From a checkpoint of a small transformer trained on Wikipedia.
Size: width 64, 2 heads of 32, MLP 128 tanh GELU, vocabulary 2360, 0.746M parameters.
Architecture: LayerNorm before each block, learned positions, biases, untied embeddings.
Each number is 128 + 32 x the weight over its row's rms, rounded and kept within 0 to 255. Layers, rows and columns count from 0. The size above them is the row's rms in percent of the matrix's.

# layer 5 attention query, 64x64, rms 0.53, rows 33-57, columns 0-63
size [ 81  62  72  77  63  64  68  77  67  55  64  63  71  71  72  75  64  59  70  65  75  68  63  72  66]
[[118 159  74  89 147  70 179 117 140 153 108 128 136 125 160 102 137  61 142 150 127 203 111 113  47 167 156 126 139 119 139 110 109 165 116 123 121 130 117 101 148  97 167 122 112 179  69 157 142 102 157 151 103 160 144  70  97 141  74 130 179 165 162 113]
 [118 149 112 139 114 145 119 159 155  87  71 100 127 133 132  87 137 125 127 100 119 162  80 112 123 158 144 164 150 121 125 113 134 115 121  78 134 130 144 138 133 140 156 128 121  82  77 128 121 136 123  40 155 177 161 156 154  54 144  39 183 162 210 146]
 [112 115 150 118 125 134 160 185 113  75 135 130 117  73 100  96 117 161  98 133 148 106 157 150 172 153  74  67 163 127 166  73  92 124 107 160  88 167 137 150 109 105 165 107 118  82 197 135  85 176 208 124 140 124 159 119 120 123 127 100 167 119  84 150]
 [153 114 144 128 131 124 100  92 118  95 192 131 181  92  52  90 124 159 175  80 138 156 115 102 115 136 133  83 171 109 106 109 118 113 188 151 129  57 108  67 146 180  98 123 105 153 131 145 120 111 148 158  93 123 137 140 185 169 160  94 189 114 140 141]
 [127 150 122 145 139 144 127 141 119 232 222 140  56 127 136  83 134  90  86 133 126 110 122 108 112 138 149 110  92 123 133 193 170 132  98  89 108 140 164 145 115 123 128 134 168 132 134 125  83 161 119 101  88  86  92 118 135 168 148 117 169 121 100  60]
 [131 162 156 152 114 122  70 141  99  86 150 152 143 122 127 110  71  74 142 183 162 151 122 125 101  84 103 104  90 141 143  70 170 184 155 149 192  95 116 143 140 153 150 160 120  76 162 163 113 168 151 100 165  89 106  89  72  81 144 130 134 173 138 127]
 [108 122  46 131 122 184 132 131  95 108 147  83 138 140 140 130 104 128 112 143 180 144 185 155  98 177 125 156 173 156 168  91 104 107  79 151 138 113 136 144  89 160 198 117 104  93 181 121 132 155 107 144 107 165 107 135 145 137 131  47  59 113 105 128]
 [146 104 132 114 153 139  91 165 142 107 107  75 128  11 169 117  94 128 106 100 131 124 255  86 182 116 138 118 118 118 116 112 142 154  98 118 134 142 113 142 123 143 107 142 178 144 147  98 125  86 148 179 155 156 137 139 114 106 119 141 137 131 146  96]
 [192 134  81 181 110  70 103 130 125 141 139 133 135 158 187 163 118 115 122 168 157 136  41 101  66 101 155 113 111 130 131 141  85 107 121 121 151 144 121 108 152 145 133 146 107 140 130 142  95  82 167 125  94 130  70 150  89 218  96 145 142 124 163 162]
 [147 144 134  75  94 182  84 183 162 103 162  84 138 121 130 143  86  69 133 137 149 143  77 173 149 112 162  88 148 122 142 174 158 103 103 161 157 137 133 154 136  89 166 184  82 145 144  99  85 105 140 102  82 123 162 108  50 124 100 119 142 156 128 168]
 [120 150 153 202 176  98 175 138 130  90  84  99 153 136 142 125 136 162 161  94 146 110 111 107 107  99 172  56 126 104 127 191 103 132 139 107 140 126 129 110 110 137 139 210 121 101  83 114 108 149 130 143 103 183 145 100  97 159 187 122 102 124 141  47]
 [108 106 118 121 107 124 147  79 193 109 130 137 105 160 135 122 211 130  92  41 129 142 124 123 125 124 143 129 136 165 164 101 147 140 201 190 126 113 132 138 176  60 115  98 136 123  94 115  92 125 117 139 132 116 110 100 110 182 119 203 156 166  90 106]
 [158 157 144 161 224 103 121 152 111  71 100 150 174 113 125  96 123 161 109 129  93 119 151 113 157 132 107 114 113 184  97 177  64  93 107  72 165  72 165 124 112  68 108 136 136 110 160  98 137 130 155 132 157 173 154 121 144 103 161 125  92  85 146 154]
 [153  82 130 181 105 153 142 113 137 145 110 124 149  91 166 109  98 103 129  75 145 115 119 122  15 132 106 194 105 163 117 132 142 139 134 108 148 181 117 114  89  96 147 126  56 176 174 113 110 105 144 133 122 127 163 163  97 142 128 136 184 113 145 191]
 [ 94 128 127 127 152 177 132 142 149 153  73 107 107 186 142 199 123 109 149  73  90 128 131 122 148 138  99 129 137 138  72  90  87 125 166 167 125  29 113 137 100 223 115 178 104 162 150 144 125 115 154 131 106  85 166 129 131 148 131 123 137 121  97 142]
 [157 143 131 123 114 148  97 149 118  61 132 160 137  84 107  57  90 197 128 198  98 141 148 130 204  85  94 147 144 136 139 146 133 125 138 134 100 125  92 158  66 123 151  98 123  88 138 111 145 127 131 140 132 168 159 123 183 148  42 132 102 106 113 157]
 [123  73 131 100 144  80 126 204 101  87 101 109 128 115 159 113 171 104  12 160 158 152 142 127  89 112 164 156 148  63 130 102 149 133  97 163 118 110 110 144 132 128 147 127 109 122 187 161 126 176 109 115 178 151 171 119 135 144  90 106 139 123 166 112]
 [167 123 178 145 183 110 153 159 174  93 161  80 120 129 117 157 109 147  89 166 116  99 176  93 192 125 100 102 172 123 147 149 138  84 109  89 144 115 158  38  81 127 120 104  75 112 120 178 163 104 118 113 127 135 149 117 115  91  95 179 122 172 114 118]
 [144 162 110 140 102  80 197 126 109 159 149  91 113 110 179  94 149  71 120 178 106 123 152 156 119 119 106 128 114 164 171 113 111 127 151 121 137  52  89  88 102 108 117 208 161  60 162 130 122 149 124 119 106 147 153  95 165 144 128  68 105 130 152 174]
 [131 189 194 144  65 135 111  88 129 129  68  90 123 109  81 147 137 117 120 102 133 139 130 111 121  67 166 123 152  82 182  57  85 140 109 110 136 141 120 168  81 113 149 125 146 120 171 186 148 183 151 106 126 153 120 163 125 169  76 155 114 145 125 158]
 [127 137 148 166 163 163 133 141 154 119 112 207 169 156 179 145 166 109 128 127 129 171 127 140  90 123 137 103  77 141  65  82 130 121 118 114 148 166 160 115 167 153  84 122 147 182  78  99  85 125  56  98  88  70 129 102 122 131 151 183 108 148 120  92]
 [ 82  75  48 142 111 160 121 149 120 171 137  94 110 185 148 161 135 104 158 168 190 172 110 106 137  68 154 184 138 129 115  80 109  99 142 145 133 124 111  94 108  91 134 147 101 182 101 133 144 108 135 124 196 136 185 118 103 132 110 142 144 124 112  65]
 [139 162 193 112  96 111 120 155 118 131 128 177  89 173 125 160 129 111 181 120 135 122 108 175 103  90 141 138 137  70 150 123 203  91  70 130 166 133  74 121 151 133  98  85  95 152  81 109  98 142 169 105 148 132 143 139 103 148 152  70  74 183 159 121]
 [117 115 117 138  71 133 111 105 156 104 106 150  48 162 135 159 151 103 101 181 183 128 128 152  40 133 147 162 134 127 104 128 134  78 102 110 185 130 163 178 109 136 134 148 121 138 138 134 143 133  78 166  86 141 208 118 137 136  93 166 147  96 124  68]
 [111 136  75 112 125  77 129  82 206 166 153 106 157  82 124 103 172 131 127 115  90 157 146 132 135 124 108 129 141  72 142 110 195 176  26 125 123 117 116 143 121 161 128 152 152 156 144 108 132 105 135 117 102 104 118 116 126 143 190 101 100 126 209 133]]
# layer 5 attention key, 64x64, rms 0.465, rows 33-56, columns 0-63
size [ 89  66  80  78  73  69  69  80  77  75  64  65  82  78  76  86  68  73  80  67  93  72  76  73]
[[161  80 111 103 129  35  85 159  92 183  95  97 112 137 116 133 147 167 159 122 115 119 142  58 132 112 112 134 145 184 103 156 140 137 143 160 112  73 175 122 169  80 115 103 131 137 165 120 162 115 135 157  63 208 142 131 112 116 116 136 157 129 130 165]
 [153 141 151  94 131 155  98 107 125  60 155 125 113 120 143 170 144 120  47 116 131 121 168 122 152 132 150 150 202  98 172 196 199 120 120 147 176 132 119  87 168 117  88  77 107 103 123 118 121 100  51 109 125 145 113 104 120 108 108 128 161 162 132 173]
 [117 147 110 148 175 105 120  48  91 135 163 148 153  71 145 138 116 125  95 142 152 166 151 180  85 155  52 124 118 135 112 105 138 133 136 100 165 168 137  96  66 164 119 116 187 122  67 146 187  96 176 105 135  94 102 136 177 114 127 156 122 138  99 146]
 [122  64 106 126 116 190 102 116 123 143  89 154 115  88 154 139 158 124 125 126 132 141 135 159  86 142  78 207 128 164  90 142 125 148  92 154 142 133  98 125 149 130 125  37  83 155 120 165  99 113 155 123 180 160  99 124 147 146 188 174 109 118 137  54]
 [148 161  73  82 149  77 147  94 109 171 128 118  95 166 125 140 120 159 148  87 160 125 128  65 171 157 150 117 130 157  98 110 145 102 126  79 156 111 170 146 145 125 169  99 166 147 174 116  60 141 162 136 137 160  93  80 126 103 125  81 139  62 164 184]
 [103 105 130 188 149 126 151 161 104 142 163 108 126 104 119 146  80 155  69 149  90 157 145  90 127 128 102  77 107 100  84 160 133  77 121 114 129 146 126 150  88 161  82 143 144 125 103 196  97 144 100 130 125  77 117 137 196 182 201  87 130 158 128 177]
 [112 108 176 153 156 152 144 108 188 146 128 100 136  76 159 153 184 138  79 156 172 124 182 154 119 135  83 117  91 106 111 113 108 127 105  71  72 178 106  78  97 146 164 112 151  74 119 101  88 135 152 148  82  79 173 127 154 155 169 124 104 153 115 156]
 [109 103 104 139 136 121 132 126 128 119 161 160 101  87 191  93 180 144 129 117 116  99 157 141  65  74 138 118 110 104 151 149 101 170 163 126 135 113 109  82 143 127 157 193  95  60 127 160 175 145 189 125  58 100  87 166 143 187  89 128 160 126 137 135]
 [101  97 119 153 131  75 146 152 139 107 166  86 113 156  88 192 127 141 132 156 105 141 148  88 122 178 112 138 136 173  36 111 134 112 169 105 134 135 187  99 154 134 136 170 164 110 151 103 126  96 114 151 118 171 133  80 101  65 157 151 135  57 153  88]
 [100 140 122  98 129 130 144 169 133 188 126  81 109 106  90 129 115  99 143 107 141 160 146 128 182 133 139 117 146 189  83 150 151 161 116 122 237 130 149 134 165 177 131  98  57  95 114  99 125 156 113 126  98 136 112 120 131  92 121 110  94  55 193 122]
 [102  96  99 134 107 126 146 142 130 186  67 127 118 148 113 132 199 178 107 134 144 123  97 138  99 133 176 110 129 128  84 161 218 106 151  74 142 198 108 166 149 115 114 141 108 123 141 161 128 111 119  94 160 115 112 116 115  95 122 108  83 219  93 108]
 [133  98 124 101 135 114  96 116 103 158  83 127  65 181  98  60  74 153 164 104 163 166 130 116 105 121 170 161  68 119 134 128 204 189  93 154  83 134 106 150 128 140 175 128 166 169 122 113 151 138  95 115 120 130 202 152  80 131 126 140 129 145 123 114]
 [101 135 116 118 152 172 164 166 131 137 147 115 111  74 162 124 175 107  16 144 178  85 171 183  92 107  96 194 131 125 152 126 136 141 157 107 167  89 125 136 120  99 131 165 113 122  97 108 180  89 143 114 105 156  99 111 144 109  94  83 137 156 144  90]
 [ 36 167  71 102 110 143  89 134 152 150 200 174 157 112 121  88 131 167  87 173 116 122 101  91  96 141 193 130  69 129 130 166  89 124 141 126  95 119 138  44 133 153 137 116 145 160 129  97 102 131  82 139 157 158 146 144 137 155 137 123 111 129 155 131]
 [121  89 143 126  88 174 165 143 152  98 131 124 134 105  65  86 207 122 180 128 167 165 171 128 140 177 128 165 134  98 136 134 137 118 111 173 162 108 104 173  60 145 107 124 104  89 107 140 135 175 130  82 132 134 107 148  71 169 117 133  78  70 106 107]
 [126 159 118 120 140 170 199 110 124 151 155 154 163 133 132 130 153 139  90  94 108 126 162 215  64  93  84 101 146 132 136  96 102 145 151 139  96 120  89  83 133 162  81 157 101 105 121  64 124 132 123 110 192  89 164 136 187 122 183 110  91 145 142 113]
 [158  69 115 144 138 165 148 102  86 166 155 138  68 105 100 166 134 134 146 145 123 120 118  83  96 115 156  97  99 155 151 200 121 125 157  82  72 138 132  82  84 192 108 136 118 154 119 108 132 117 134 121  72 106 130 142 176  86 142 113 172 181 166 189]
 [ 95 133 137 144  86  86 184 107 123 100 151 128 121 159 167 181 128 109 106 146 129 156  99 173  80  76 131 162 157 119 142 137 128 166 128 120 136 174 139 122  92 113 128 121 143 148 108  87 132  79 122  99 105 145 124 114 173 122 135 166  28 201 188  71]
 [126 126 112 183  73 126 148 171 162 160  91 182  71 177 141 114 140 123  56 120 118 130 192 115  90 106 103 136 136 185 141  96 154  79 160  75 134 121 114 118 135 120 102  94 179 155  80  93  75 119 127 153 124 110 178 134 133 146 169 123 178 132 126 103]
 [194 102 135 120 174 141 137 138 191 172 142 175 129 122 114 147 127 128 173  83 100 160 120  88 113 135 137 163  89  96  38 124  56 112 202 150 154 124 102 117 117 139 145 108 157 143 151  81 136 156 144  78  78  82 139 122 126 119  99 125 115 169 144 116]
 [119 152 100  91 112 145 133 119  83 112 147  93 106 171 118 124 112 113 115 130  98 179 133 103 129 131 242 107 101 149 150 142  97  83  98 101  68  74 187 167 193 142  92 161 140 153 192 125 156 138 128 171 127 105 163 118 120 147 139 138  81 131 137 115]
 [131 113 148 111 148  89 147 154 136 132  86 150 142 148 117 141 183 114 144 170 123 127 137  72 218 116 154 105 140 196  68 117 181 137  74 125 105 153 123  81  96 158 113 109 149 144 121 119 149 139 126  86  81 112  97  70  98 133 191 183 123  82 127 115]
 [105 178  94  68 115 127 126 155 147  84 138 103 151 100 135 144  54 118 139 132  66 110 101 166 140 171 180 100 137 127 122 120 155  96 157  79 111 135 131 153  67 130 107 114 116 115 161 134 134 167  83 120 127 123 199 126 114 142 171 222 128 178 123 109]
 [ 96 106 196  78 151 128 190 142 104 152 118 102  79 101  63 154 170 152 169 163 129 151 128  93 194 116 157 108 179 111 136 104 137 151 131 116 127  82  80 143 136 131 134  95 157  67 189 123 106 158 121 128 109 150 134 173  97  58 111 143 127 134 119 111]]